From a checkpoint of a small transformer trained on Wikipedia: learned positions, biases.
Each number is 500 + 40 x the weight over its row's rms, rounded and kept within 0 to 999. Layers, rows and columns count from 0. Numbers have three digits each. The size before them is the row's rms in percent of the matrix's.

# layer 2 MLP down (transposed), 384x96, rms 0.186, rows 188-260, columns 0-95
110:482505528487549535481463495512447509509438491457478450503497496511501556472511550480527552485503474496499554449545489486474523550487532527536515448474527508336452503439538454545519587519506471491460460555601544540498476469527524535509534534598591499517549470554514546517497514535520494462
073:506473514480519486470547514578510489496539493532526568474449536513544503474509474472459496445527515457480532567514490560528509430499449602476415445539530447492505505592495462594489511516466509477545446493535470451549555443485548481439555486476554519493461508495529449549536534590494472462
092:503429478485566504434595534545451506486435486565467519528523480534561493502539521497542505487511456447520483497519516462530462514481497600469538483515507433411493500539528368549472497559527488584564481452492471526517564507473533538535537533532502574523504481543527512529478503504503461499
096:536485402476566414472485528552472471584585527458505483504442459450492556481543506522492485449495450458479551559538426462497484507532551492518502552411520461468493502476475431504508523555478547490559511477474453534508524401539509469531547514517481468486484532566450478512436501505470474494
091:469536539493508498536429472507586419489419491474486459507428505473474525554570471447474532514501599488497513488489539486498454482573448533518477498474477497512471452455537523552576485490546497573480468561503533539524527535453516525550521507398468525478563482456554537518557559505551489503
116:450467436529577495473470477473499499514496511447453583522466488455517486479537535513538491467487423523558463567445571516515437499497537478506520498494512512443539510541418466488467557491518491553492539521486519424485464461447546471457502499527514476587457566517528570380456493470493491446
098:442546478491459440531481563581517558519589582516556492460499493495459462532478443477500542557474478473486501490501438509548513489476566461496452511543475511489469476457452541534530563437459552528404531468410469574540473533468509500459499540585498557470476488474545515470512499509511482492
085:477575465543552471489401490572474515463480485526459544460528500519485541495478447560540431556513482504471531521526491525416477488455443437446478518510503436520469489493513488433531503470493577524488467462495501497549451549453540509495446479565471492534479511463509531531452611469422522564
095:518485432453517551576449448455423479450469535503516499491497520519523535500484503542471468456480531508475505493494563519542575507491359445455551486505436484537439554484501528509517503538521473469490482483460480561509444505509508442508523528415454494478454404463577533488548546488453524488
118:515539500460478540526497504501453532427491508399484487539496419419499463473556521479557518446508538502486427512457512493496485530481506527480561538553531445486492511537526530511509378513505473564522508477464529612471540549457475483525573512487461547498469498541528465567533519521577540460
080:524504524549551518514481510517516448497481470529477488505511492532528448439495498585479537499456544460459496503447536497523491546519538448480492443497561456464525489554473462603560466417508481506449473466505404476564505428448471531547428532464527538457504460448490531461445485532537585558
098:497436507489569557484495502442512507455575495466518413480482415489464556524478492558457419452515447497519472528475480525449548488401439493488474482514494557513560465487494423516538538497489429489536515453527496441551587495442456496483503495512504547439514567480522517517450500535534528546
111:536485495462453448482485452513439531467533538548471530531477525422509450501515554525465511496529490546505486409542555517535502502489507587520526548536526537389419574470530527499440505480463472524496536460488578496477527473481525489496543439551521507516509481484548550495516484559556480381
087:436540495443394495527522508530540477481442556523458524439485513535459596453451515501529490551576456501450490490568482532492466488517503520549486521523477562480500504460536568521481493502518490479585493468524499523425510458540502516496424548536467512490538443535454542480489432532427415483
109:532464473522495524540469559527481638549534519527552472511476545481416502502479509503497462559591488488458449534551499484469525527524468524553480485505499481502571449466447502453488567598456461447510466439457450472480493436495482499529432530454480560546500480454477487489458504514536445470
102:530458412506550516503551534514416488537521439519549528489452459473527468464468485495547493452453497535503508523506573481498511473465400529562552464510502500455500467493440487558512522491506451499446505521513613484511550514545546490488500478538457480545406493454508450580494460473412464465
104:497558515486502590517448462503533511502624460497536441478530565533499436565584539442515523472557545518488522468502472457475497497507522481440447454534501463486486481474537444548497577533512546501524496527527523492534476468493459537539547451427510511479516493568488401541484472470548448536
109:491566493540505457501485517477473514535446514487509462447510502537402502566524499455492426487501409466541623486544438481497481508474570501501486491435533450508532473498505453474492562509549532519470550556486519460512440463483505512415498487420517460524540498470470483626521497501479526482
092:472422498488549480507515523522515436508505491505499555542484478436515471467506475553457457467459449492522461580417555519515499501505509543601458471567585574463567560518493485511524469473511410565517448510519557543524463447526556469494529428529502505409484523511496481513488481536478481482
109:454507531474522532522480435552565498459561436496553593557535525516483464542534554514465478485515527444524513446482492483511530538513387559441487469469524477447479530467492500447540572476540543536450472517558478484532511469495461509533525542436427426477518544510519556468508510519566555538
101:515556489554592578419545552536494461534444507598518499502537543498522504425529491494469557554524517518514496539502534495537516519494454464464517614529437532496499507555495536525487543530498433510520468482458481433558532508479484578419481455491530515504547528476519552440501499508563498520
104:495523442437506498532509542507460474487505497450458400483458470530498527533484489428493482467475528465436524490515447533484523569518463512542490483518490519519515587449460489522459458490513547500475514550521559441549484633558506499488557472488469432518455479492503440537471468546393462555
104:541426450405498455543432504557476494504561529485485513464462547437483439511538396515532573485553480487491472444514477535497512499476545532540480473538550475500426535466412469446459526536531472487440489444500495483499489551538561470484489481507492576504518533489531444434482535491534444469
098:529510509448444429490517460539481521408467495486475435489590439525495562484486569501514530469468450509532562515483511527531527568473447480536440496426534497421538501538427387487510476484491454438570438536492488492486459488508468466474499492511445533472487531490471524422484462527520534486
093:464522453508480462523416507534451564496515521468485519495452516511506489475491448519434453486563513508464473526592514505486448403486543473515509546564520511480541497470494548498526508480496486466534435459441544519547491445571588436460506468548453544474542555559574504464452580483495476464
089:496521555494513598506506515617522566476515487508540443537388518475513497492528471506466503507506550533605541453531476488520548496472517512436491487513607556469505491482508556553513453492482531517534470472518541463503493479576524506521536597515509500505491480448462513446530493462537533422
107:495478461453563509494495487535527451486502550606518489535531453456501528541512435474518390514455511535513493507531567546456549556479478519505410505593454538504540529494456464504520508488487452463482433506552484499496502497510521510504631470477443502477489531415550474489514496451510474444
091:555422501523505450511488521480530468527493551520520534486459570491478512503489518465500526460487457453480545557564502447537539461497502531528502530533518502482458527606460438484505442497537539429389542489483513516438467473447515553527457505523505514435507463559438443531567518573516437436
123:544549485500567523471505522441471536535478458547535463461469537455517529521489544470479608460529511542490488470412543516608525498510444488519477458501449480534473564537444472464508459471482464479522426501492555538536563481502455506563516501546503383466507479460476441522474478525448469532
121:524545500498461505446516497499510476551478483525482516562547501491516543552498473483494489514458545491548466463532511545531359567496553560474479486518443503428439439514522466456440536489363489471495459533457508465473468548484445572536466482451536512520506533535451516516548531440507470523
097:496539467555519492560492460564481528479495472547466509448482487478468514505454488555530546537533464440492507449536527504440451478507493447487458524537549412486456563480546537528510496509502520524424484508463393471447465425478439579440495415443480487502545474474521492450502464510495570567
097:473454465513541546530552505472492546569539526462483525476503569523498426491537538561471526431423440498542466506466505437510516463499478426506546504495569454461463501436507541428483569479518507490511525420451528498566525510479432437498495519503524516469458515410573525506552514517459498443
087:486493511530491537481554521522541503451442523486519524536557504581499510576495415504475474450524452532548458591590513537543524532483469503454494489448522498504495439453513506544580508510488504511519525590543493602490568513553490564507503464493492416488472509544470461528447526549436478501
104:544527432548495490421520502381493463438463527463513458530471489480495560536515514486504518511439486531441503473500516568384510473590461414519501532457463505465494526523500507492544519588584537468550525497487478454469479445481537536498557492482546455526530525492472478505533552496463532534
104:510566441423447547522468471458529589466528489539555485542542418501543576510505464546510577545525536528476505497477433545500464508469520543502484433446518512513515478535575478501469429505496516520484512510551468454481572464502514609412499516534469494490557445550493491478516499474465522503
110:532534483445499515506428483494449482509536515486486504438488497532487373491480477484513458487490454485498502441592490425530560540469521576511440497480469464500498576538507524457500536462458489566505502385523502527551496546547522502561445526570515464539457523508425555460495504553516525474
123:578502519480497548489545497495469553474438537519537486505561451572534523510447528516550557510525499521450523562483593556474512589529440547546478469486457497552542501558464472469536526527564478540488474486460499422502455501452564493540546489492590554556520485481471421477506516478540489481
091:514554550583483526491449504485558518579489527494454486499549479504526586568365535452456543508598513515492510487482562502477529513479508442567450485513474502555509550553491549533565488479576526423522520519487470500551532464500460475528521563544505468500535480540464525514504477509543486490
089:538490513526474551528506452507498525536485522524542519490571457549551417537514570491544491540433460461530443602494445469500480489538556523421524442497560479446511507504503473503587555568506496521511459513478563427540498559509458540534433452484511459458497494514499476564462463530457538535
101:484482466571504478484519490471497475566530510486531573478576528514540507516540482566487468492442457344526461579496493492526599494537514475503518478490521496484496462439537472548542573445447487516491521541558537512512573526432500535479496516565518458528436479517443522539503519535505510462
111:500490531545481529533427437490444497495589520476503497432506461519492473533521535546533476417557461439461495484551498512529489573470529485507529523514566495483500483521483510481496482518477528565571463585457484463530454463461448556509544503449522433536537456459468495568442538563564525583
083:481453563514560550503502523522549550474551493556478448485443498482499524508486620466549483472499492482481474567464496492530500529574549549516593501450465523492570527435523484473474546522470483482556476547498560484518589519477475607441471518462462482474490499508524471503488401497461484498
116:522449515472483566469498489512517422533489542526490577512557417442527412461541478555473503544509508499518479499529576516544504436500530584513496551520503522531529510537493536415473476464538396536567494490517516469477501526548514529455496523505521483519526487509510416463520485499553534380
104:500537442534574448483546485535424457467550480453465547517386477512538478447523501463386515475466492419485523451520463502490538521551492534506551469478499496492529455552556551461524487561536496527478491548480463490457451481536535501451527458524570458479430489520463541448488502541441486518
109:491524532525496524513483472477536471538548495550484544479521534506482475545535545467495519540460506548496508487490477516510453518452552495501523516492504512505547483478581535518412518525498558465464490532569440563431572453527405576572482569425532533495569498510406494508468582486481561552
090:453502402458531506465572514535542527481430467494503508488479486516476459502491494481532519512454505566539459518432561577533527534600464480487544444498467509456512574468399530482430484500488477517487537528537509489470437531464509464511469514513450531557481551419558448511531518464451562510
095:464475527530463497483430480504563460472518511476505410518518531482477547457532517499493578501481556503496500489570476537489514527545580494466499520540517535584492474600477524518473498474529518552488526501512529489543439518472467465509495586444540498554465488427488546462522450474387424575
147:526605472447501477526546458512479506525526523498482521557467575458489494424463487457494519459511530517567483459483504542514483495550518509468524563482526478535495552461441443601438465391479494416542456429486465503459509542536554423549481510552482525500490468497513538515508571497523520502
089:437551499493508466486553481531515540487548486455538488426537435524444494511461431498518527534473496453547556484498461509475506593552529424535506568502546469489487554545412459519472539547470547550469495531474503449479475545483551422455517542562485511540489465445433553484495492533548523564
098:560482496515480466568491537512431512512475438534500456512555490475488501536469527419484496486582450515389433560471496509413458456518472464504451484473498472495448559471420510547496524440509529455477545519484476451542522546493437469525478446538539504419453549491442519512479474465526475539
103:497462491489512495445452474519483529521496423489482494478456485508493429497480454424499471460508432430555497503558526490449452523448575535539487490628614508494489507484441527510565436537453510476498530482469454469446470546470519453524436476474504494517481504423456551488492551519528473453
097:489468528474430477528545496511446520528526506471507525458475485490484421532447521465597468496542457542494431584541476476507460542470497463526503537575479405415469518542473547520459487539485520522502530515548543484441518555550494487503431480502523511503500541492493529463419450491512521626
100:454496482544539455528452489502543408557474498450461494541467461513472483511462440545466516545484491579499521531516469480448478418509554478519527446473470491529520432456486540517471516488494432508511432468567491604497531445429380536512521542502515502531560552534543496511512509511531481551
102:514535531537437465555501479553466594478474449431523461547562493532469512522495453513583488546499527500454483443479490526470490561541498462510498491494479513499517486488550440452468551465401457533526546535535470503486465424572502467550509554505445483526475468594508565498472460526517585505
131:476469459556521465563480511461474492500490610509483425569498471523520498477478538416514500523530546494454526471542475514498466561504501600504500505474540555482498472538521508556570579477466420450475449500453505522397481500473486530478522423488517436524491406525507475510475486508434490499
105:473477466483554518457414490535550438502467536589520524540524527521489429527512425474509450516464534526481545508538506481439496441499504509529524522429463544456563428468518506505507573553492538484458477565544542505491506552532469428448503581496571495582520521557567513506535502457501516498
100:530456570477461511580485502456423457490508541526501517544540553483467525476459494429514568559525444535482484421536479516428505485526522484474519470485466506596519460559467495371508530503556493541556510555470518536503499497488453540437532523486493549483475508561478492500527544507524548583
108:545507497524474481509558552480448525507480479394502565498535525495565487510527462471532497400478475478560494467432522527490455466477485511524510540445540461454540456519495502479477494502543454454417557443450435480518546530548550528494480502520604517506471553524460530480480494524600434465
108:512519484548538488534503441486461404490512492551487451470560500550506439518514418561458559410510493536493525506465453457507567475497544519543496585503508421561530485552522561524516497508490507525499425483467475553467532446465508503431507497509502495457482392455516505461522487485583467534
105:542464538523507486469508447483528522543506538498501435497475557596462486532508465503483520468535500534469557530556494501500543571481483487463488525558516468451529506494603404440451501501473535547469526491578492584501491467489572497483485405515493508438591560497444481531472511446481526452
095:531534516509466562492512434454509479528542473540503493482472436527498513449460506528533477493492458458447458503581428424407532487476602512501529503467507478527490524581612515584540440521585545484506501503450552540496511462507552540480490534548499498491499436485549489491501539501544523465
100:484578477526509458519523485507511478525544456441497471521499475520534506502471500476455511457469464475489484430495537522465475493420591460467485511540517519484533531540486468492413531499512506447410585442572472500498550453489592493518537415612466515510587465516484558518484508496453498483
088:518558451537506451590487526531459503519527548488455533558538526537515531445461501449527523566498480475456557472535503441544518404515442529595522408435475491493516494539509459558535527553529511457518544502533496598497518485461510521528511461500520502465491457519532507483582536578535525524
081:521488593545491528504469456518563419509491467510519532516503470526518459507579510483500562481473508508497480555410518452516479494544463412460546546504500496505499487469436549399491568509528521472516552456508508476486536431572568513544534438516453466461531513509581548537515476523537523438
097:416497553473507472531515490534403521508525504477504491518488549487505479471506477460482540434494538446501492481439415404519464505568554562494494401491514486493516449468529530486468493538445576543461483421494483516581465448546477533485491523560560494409492508499507495502533505494459457437
090:521399519484441525471526483478478551526496527504524462455527492630519593446471517492457461435475488504469461522486555524448516524479453536476448457535479545460495465496554518484498576512486499535487500559536536466464569521526561434533550444495521548491458501562531467537535480510455460430
097:480490507522530470525426494555550528512572537535471516520470540518561451520557512501534511456481555469583593522553449541440444557481504500505446505450547486471463521566589566512502493465496530491489530483531511530489491515434475475475581546558483546436570540527498517480484426479446497499
086:479418491587441547492485521542497472522424489457491476503471483497515539445539477481504512476422509469549465542432515505454464548526479458432508501509499499423516497511499509537480510423497527469495530395509537512457445522464454460531529488469474552584497523545414453462492410435491538508
094:503524562535514526512567484537496514451525555525520522537573526512437476512541462476513577506516454509504468542519458486447507446487491482481473523567525441474525528502504550581453479560468488564495491526622551432546524470485583502510482487547447534522493512540447474548493449504479613512
090:484473539523506519483553522481450534508443581506445438489473508544524505521568517545462409464555504451535490515487437451460520353432473519515486568513489488525618485486476502543540468543485508459540503478510524542496493490469522487487524471529523455499475540497482501596477501453531433475
099:435410504536547464518546551470508430504468588485452502494508475499451554497506478518484459577496497479541529544477530487455558387492505493507479509478489494484439515501507502488456473526506502587514453480529457557465509498465434539462408507509548599548475530515522498584495527463545447488
100:532551535503553534462498517484483533485495452451539468512487527529472478477411518510553443433438496475516472529463489493559528549494485492443480536419532504477492455448493502443551594497458454551502439489517522410449554587561494528509498561550511542576481456521427459527518482503540504506
136:523503474521470490514498474488577498517421553511545495481493538469498640457420537532493420492467460503463481495497504570510512469522504478484513488451439499561503468484511547542520483420497451405500483476472437510415523482462451470501525501576449489517566510463510495531596532465501521518
# layer 2 MLP up, 384x96, rms 0.208, rows 189-260, columns 0-95
060:541417461513531485535464560477466494528521493506517498524491485487499438441470552469603552570493507479454468515515469435459510522566544469528473571471460516482482500534432498509528451515512523494508497592560577477475467548533516448531430549488442448514548452521453491433411498525514514473
099:577459546498568513562430502515471462503479511613520496440469522459479493542513512506515491498506472512459448529453509540470492463456524597480462464421414444574492553494500557501478475499482480515469488513506459471457446553474480506569556550516522559516549531505471478461455514513554464581
099:430521421480541520454483496584577448554452510511571537501486528475467474561486530456480560509488479434531486523497463482484476548476565528491459445480544546551510487467562506463555464514446560543509513499447465405425429512541459535502479546488498484480488500520500504450568514580493504476
100:532584431365534519506550527527456556432535473549484455538509497501485484471522535452471526478444486492494554521488395549519481513428510507484483490486462502422482565539503512535475503437468518500432549532487521493507451482517466474448490470525514388513497511561481491451541450529510493482
106:537544470496520514496453526488507415435446471545506471529483588517505538450530583490475549568503531537444512459590495509487475446481496514511483526577522452456479514615492497562490477537497521448497444483477500526498489522509400523498423472504506474501489493436561546524541527581477504472
092:497520432444513523485529514529421453472520498529515505453532448434399507482529556550492449528526525638485536472507570526471502472524516536497559461505496527515511489515538537456475456515552484518497506545552598509558484487452598477533496498535520498499519484508522505490456493479495613457
095:515417509522511519489450471423569520564547529492495495568541540519585507512531551531446490496508526524548411497492474511470495558459555530534452509531588513549468514440554525480400496569393500560512528460498484458453491498501497474501508585477513527436484525518472496516534506504474488501
097:467547499426498430528476455508474509500513505483423509503465542562502447497518547507514498545543542518494514532440420485514472509458507494477525526566540454462443537480529522524504493588472499524451484559555551434476522487563547460523433505529459438494518507571418462462574480442515559433
095:446495455490506502497534460537504472461471533417442483516426481497467439462508532491500517479485501523505518527464597461524539526552467549532562527553504502592464414498525539514539476523437501480536412552562529508568480529481473553487461444538398529487493515476546532570509522436519502505
084:505482449534416428517490543526425462587548554470537484544502508552535473492512452511508461539439540463478461529536500483423507509564410504534502558531456444551492465520534494500556462498517538488419479477484536520534441436502458394494467499470502490466448475480583491523497468514517516509
106:492472482550498486487556507474510529563482524519462507508571551512446609448503498512465501545466492460499465495462411498510544465518522507451576515524467516431430452481460497533511490549499545431440492458550534545552514513464471544441466476558517416528549446493487500462474510564487435427
099:513541498558485540464504473481582441513497567516505505571505442508572456464520571496474517502497514492508469426484554440569511520555533506411513486542568546488548523425508545510525463514497520456477505504474537447442503494542493478575412439476542532491518496477509430478571498532458496432
099:471452440493514465491545585546438472482580479502496491568509512459461441520508523568566484428525560516483529535529516480497501494552500481500490503413474554481535435513527500545475488499482480427544503457614478498531507443538498452565429558475509457522474573504506482486520477430554482520
100:513493511456432433529538426560563509530519473524470530476486492480408520493462511561498458447474463539485453500508518492516437498499511452463487479512432537498531544540488542521483496482512516503556422584518513563494532501490551474490521524500450397536457493581530506489568515392433469466
106:447550559512490481503471533473568534476579491468523493462566530529421520489526448485441427566492487525511458486557494479533473515450548461474474525539533536538531489575524520422451429464489533523478546484487466607501467507459457593539465534523528550480509504497556501503544540512545442517
110:502546381482505467514496446509549520452443448571427481547535472491461534538459462495561496522538515513497496555536519550471392539468500445479508512483544532493442470507422533508532566515537573482498565539533470465535485533529556488555495425488459533524495492561529499502457505484464459452
105:553484508494517514483486587474510550503498517480527492508523533461539463490513534473506524554549508466521492553493486430544489467511536402577527518496455577572510467527567397534474459538575516488502410523553492404481466513541440489553461569496539495481464459529494470501461476460483548464
099:479600528495511547571448486537496558493518434444470535512504507476529487546480563452505420559530524512482511457552497549519451490480481455423526575410443481488474524432491535438461529512457453585564532551468484472521485512493527504463478550599516522529475481533462518495494515461494503522
112:494468504557509458457581565455497518509482439492487412562528480483430561455513581460491563454540519455519489523525440501531492562515502502542459481519420520522495425518435471484493547486402484459512503527490493528484490510423469486522471567518532406526498442493505510563516517522484462447
082:526506516514501438516457515472593504508449542387529558477545407487554612511429535442482498485480508531482503443567513471487462459492510444514533482476438471508508536477483476509494476437552537485481520486547514525491464502528558445506473425507455423555491525555460471520511478551543474515
099:477509533592483510554472528501573520508493479465572548540483520492568468568465460580528538490535490472469433504488460495478426478482503457483459434455499462536450474567477466516458430517447431411499516523460482388469492522473431478499502501497501527527500538459569505569504518481512495526
111:447483522516455469538531466486540531475475458433500547506572513491470512499524510507497481607503465485590491559538499386481475477468563504504530517506471495499546518508509501523466488471464538472514542552525411464487494501492538553529473585463547473615417510512479546478576503452538495455
099:446423483502448507485416543534615466555518458482432459475535433513471509500508487441524533511584612476462494416475530531488454527555542452586487524520431540504494519513512504549524537505484501460459476500505515473483456481511514464476523524487548550474536520470533469500470432457481465519
097:465439434568478482505515553473417529459436506448469514550489479472430495471485511507522521576507488518497531487515453492536421569530496560497527544505633486502461474515503547446478440535418548573508518429532445527485532458491524536494445525487480499477445506458485522511489535570487506513
082:454517455474480549537459472522419481488448471452443557444556439450584536550501472531536515444514470469463519515554491462435450544522454579501527486431443487469476520484503506467562533497459547507499406571502442467504489485506499485513562468509478416468542518466491501521541506525508472573
092:543453452532414429546462551517474566572571503467515567483513528465524485555508486475483528519485518472486514502542549414487499472535491529564503485443482497506481487558501426504462449498486558492450540429486493530571469576505455425450519511495499489461532533438535544515444567515435500489
099:448475432531456542430460464504551547503549518506523569505505526456467445506556536559540508470474496542516541474557511439473500477583472532478497463499497457514565486535428514510470441484462527491476547504592571495539425530435492499464504580510467502509502503536443511419465490501452422488
115:525493571490454463536574539507493552492464544460523470482486486526519513538413565485495489463500486523448525505495510529469430470541505496499535501546465514600492527537435546477427424517462441428512499484466482420507504472521416525503504570478558484481504536484514510542609424460504483532
079:528501488457461481572479524537451552488471611476484519479501481441506455501486498495516489512475481465541563497483474477554487494469448491435444507533395475565522475462536519575474471531462585470426511516512449507513492405534488450494509508468503447529544434538552533509489537557547527579
089:492472491466462485512508464495608453504457574457500513518494477461537506491544492546542497511380537478499426511515519556480518511527501543566602563468478472535513495489534433571491498514494480452482490572453546478521580437509513513486441495453436492517497467451526465514480462509445538574
099:556568493524448499439515500531410531473529522618474463475526523528433524508487463486497508491561504493470530508512405481515476478461530457465507504482481500518502482521558407528524464549439529537485507567484463386500517493592476485467479522525576422506505468530502547469500468560506510501
096:515534492580516433510466524452445546530553530467454452451476488546492460539528503511510545515503543463489473432548422502480547509520513460483596540449470479598461472548590509513453537470508512525523486443460517524496406511577488499481519511505526551568496485496502515476446508483581536447
103:506451540561445477409519492452525476472520504549468545530548499542505475460505521499543462503414524517524487478491472490566442491572402508484603489457500463574460540523465502617526534530463518456509585520489510501507506463422513514535492457554479484523485545501439481523486468489513460463
104:530487457460473508558508549496497555554473493481476541488524486546527521543459429581449488544439538545558517428508496572475496486474494554549491542411537446498531382531480453490452454433593464477466504482503558440497503441503546554513498470470468501492473534500541524536489523516523483459
101:530556565586447495425499414453548461499438485475461482562519485494550516486467582521484543437493490441469485478553461508509497486540496570488433600530475569486471560477480471431504536536520538472428488544536516414483463553486488546494497536494498467503487482529464482521535487517554485504
118:508397477428485560576505470536472493554448506500433491504578493490462483472441470469542494399456534595462463517538530536501440551506520521509515517528487560470522456494471491435513520463537512499453502483560542451514487490538445511504460473481529504578502444550440443467456538546492487470
096:546417419517568485514474516481429507529540555480462461505450504537483468466502505532495457453628506525514530495446509510454494562543459478467534499484501491581556450540540492543517544434558533523506432428487510503532457487459455507557460506525422465485520499519516534472506565468563499471
089:544548499520554532509456443532440383539503476541523493481538443507512515508448542539463575525544515543537508457548439493403462496500563425509532503522508480504414505528530440521495471521536506501520475442516479470526463493492447526559545529502464581489546508521506524470439531474582486440
101:505511490484521467556479379557477515538491582529478573484481507439524526515511531514432491532524401524472478497433485545523512555458508473393556447530471527434514522537446494530500509535546441545515437455530443527440522502506467512464484501545444511488532506512515579521551504545522516484
117:534526510496509455516511498435569490561479494552434501545479390542452476551470569562549573504531514459488474512459482419486447496474504483491479540449527508498513481591512491470542511538551544468480441453554470522462479521548553515536515513511520528422572558498487517498544474424508475442
078:548479483387494488546494450552556479470499549484534538451492511502553519546509464527561531483408532531538515512541552533516499476446504497478533494483507457430481477567502539551532463484533554486455434481494481526424496494476523433503473393492562545534524533439548468508458508494586542529
114:491587462575527565518470478481472497482494487488459527528495470451461507465523448486555513556492538479449527551478569536490542523459528436450454519537530535506571474471484505444556538508496466451550462510470524572452453522523472541461454491487511508529378429419559520544517539444509503524
106:510457500444458471581485540542508503550423497539476470542468494532535515463487454447485512560609457493470495467532562559449426479514531548482494501449534474492581561447466482492472444473495476491481524595495451491497507480596451470496449485460527482450455494480495547587518516525524516505
103:479427526459473527529571566557435481489515527499485506519519535496454598510503522385488545560476514540480519529504506504497485468468502544509507507519469451428562516446449476510537466488419511508447432559505452478438519523509454498504476519493564417578456502472540476510471521559552447486
096:494472572497479499491471469540490599471495498476484506503544497453501517452496556518553481484508589489508466456490586492483449445557486471453502542448447529494412468509492465593567462518490537540465556534498489530529498521574506466471504462471585468459462568559458490474531478503586457478
086:479471460524445492477536462473458521511474483508494487488582578486535469551518493542438495502475520456524481516491602466518483535495489585488449447452513473494490497493497556353530487525505592457514562487525466507501485564450479536525443531445529426566460551535484483531504471482482448509
126:495448537561447410482478486509541523536496489462510488510437504455540648511519498485507523484478500491515495552463397562456448546519501497509510470510487506496452452467518513459502521455463491510541502513524501474433596511541509464493543460488460508501552489432479523561608564445506470498
083:485516490532488506520450537546564525509489497407473546559535551499489600492583480491484465512516568514490497458530443522457497488459481500480492440477503481448429544536487618445528444495454482476521513532478460485511525498536498516475440562544482534535466564493531494534514437495490394567
084:478510464513501563463440496482450457529438488472484441564526466516502529558627535513547481477405575473507480503511550503512514509462513458451551535406476568485495464495571453469518443472552551548458524486522567472506451491515550490433501512493532487544493468530495503481510552503508419485
095:437572471544480483470440506532503547571479513536475475489479487415456570550561480472594542541472536490442576554498519473477466477434524543467498447525506511504499511554471538503511458446517523475559510460490499583495495546507507534396469457476536468469500522525401534482469454486483530514
089:492448525455523521591483531566551513557511502454435483465573449505476538573508489497472486504450521505534455460484490539412436527472486453555559485505546493501534434513471534493474489493449561498456476490495481531536421531471435412489494492486531469494597516440474553553495508503568539481
104:493533527540487485473480470455440547516500509417468446524500426516489528551430542484495551507447483550427518527467501401454441534550572500526576477480507526483470493537471522564516518570418496497515474568523502483566557527510494497437559538490498534499459475474468507517496509575476420465
099:485432503523476482491501581460505500508516516551429511436443487412514509501456542506541493490488524464558544478487514459541551450504462559509468550466545534505513470509494503530553495514556557523527537460481513478489556546432514510485404494484536512485499488366600482559543560454490460470
112:455378517503445555523516435528553542486524484493526458543538426494511502483483456440510460511491520595533481505465545455548486571539480498532506525474495511542481455426494502531579504534387478516494531549417488449450494503478545496498491474483493493529473477513543469497485482506534387530
107:447476513488462495475578539528498517584580540478529482502511496523493540489529566469530517524469462498582403435490464538533511534540493484517473469542512533536569458494480470528452504492501475535448560545502488408442535504491455454466422510512458539468434467437459426520526498413516510506
083:439563452496505459478513545417511394505528490556483535475511463496442523465418433495554558534570474527491465467530496519530402517528532479476486496506512558553444378537478521466488508474502520435542492474523490541494533510478498461558492524552456471471527514560484467470532463463505544460
101:530417484524539499468467440526521573503469491460435537497572438572538504529436541462523499496463536533503558442478534490508534555465529415475510502487435440508482464463484558438544464566508524517449482408549473566436482503532506467477511453502508461468491527480510513440495592477510492481
097:554535521417572481513455532478482544514470485530532435559478458502536501519555486480493501549491497531508552500400520496495460457480545531459463559543456553466464403472502508556491459481493493564522498484371475535494469520525463537461520465481482494441605512520485571518531470472462481493
092:533524483461539443528458376572486501471574456504483532499475440437460486487542491525539466575440503428588507493522477493515443458533511498531550500482527505534458455533414527484495545513467549502510487433509442521519451504515450470583494533563481511508461568465497462469447502471519472511
106:543490460490531507526508546529489555551530488535469511512454595501548456490454531537536498535533507589563474448439453645531439499494537478469544452486516419478454465496502507552483533468528523520515480473481521492487492485495484475423504545535485444410459484429515488541455433482497510526
108:446486528482539530564446536486454513550555539420565457531496528498519481503476456508529448490486521432476523443456501509489500488504522482458483558478515463559554478528570378594538481565511494454410518511552522416528471498463524483535460452513448494520494515474511519538455497518463484574
091:580544583426503530491434446470531518510531546461548457581525466502461496530539501516460555510441506501513541499485455516491493534486499461433459591570511496549455516468507472460470493512443475517481556540442422486492477499474464459484527480453491571572584432524499501549512494482466529453
079:514411537481513538513551506483487493445519556568470560414524550470522470480495488515498540540466479529436480532507526471519512468521547527512509514502479476539473544551507432516497452577482526470563521496484562477539436484575554519579451491459499389451430522570473524478473543568491490483
110:480541456494515474507419477551489511531397535464491632508517488514534504510514504495480463440506456589500533538395530499521562531459490459525515559532527475483486525520495582472574481526527421534500507535544518477476463531471504512515472421491485551487481426496530468516513563512489440456
091:487481527494483487568529494505483465435511523408434511579539424498467458461546466502547541466534497439573478449557478526509492520507447525540504499455543481538454569488470593510478456520470471455477514521521513481430520500486531490494501546581548420559541460499482570465519478514509533583
091:539462525526485489526500506477479505460556419512528516504513500490476448528501464486581534453511493485513511515525460488482461448461557543491532495545509491481442435509493442471481415471457528547549496478485491580476501528551497541498408446467593424570519573463548576481487522505579465568
089:458509529522461493532479543469460450545466456520503597598538378545454472497552486522439490455511498443427526474486470555483461542438551481499511433534500522481524485468447454519444460476514528513543522543486458516456516527474546525491512479521517521504622524525509417489460491518499504473
100:499490528460399493508425501494532488510497522495506432483491432495564577485511513532571458418476536493529526511508566469573515485420460511491522572454521564556510453537559539464515453486536501466480456469469487542427570492484560523479520498421512505432476458494462488517544511453534447500
100:529504437484512527513485518460499545454505484435488506545535578515542471550553547551531484479451522518547448539427448531534478525472395472516560537482500442522427447509504581558435498577483495459492498508489462513503442534510551500490472584530517434547487474569487521469545525455476531467
112:511540505503535507566521573490518487556574547534538473447498529486539561496489603568469528493458517509528454470545507485500528465524546526458475527439446507485489503483523501500443495496493501501525589513526507510602413482495405494463488556477499522457532450521594403475479477478511498445
101:533488477434538463582483477513441450540471497531437515472517445463524489526522492538476508544588457506513528485586473441463495540500546477541556463488509527550541547525518534568498405590558603524487518513454498518478465454523553478550499471472517494469533548500522511449426480499479511446
135:477549499570453438488527461367525431495467532503412494489491486494602574465534476515479477512532448454443447512480464515585478483528542517391548513535486455498511517515507466563508499509523566457551523529477503472484521549482523485511466506501490478497599470472505508515493540484494526553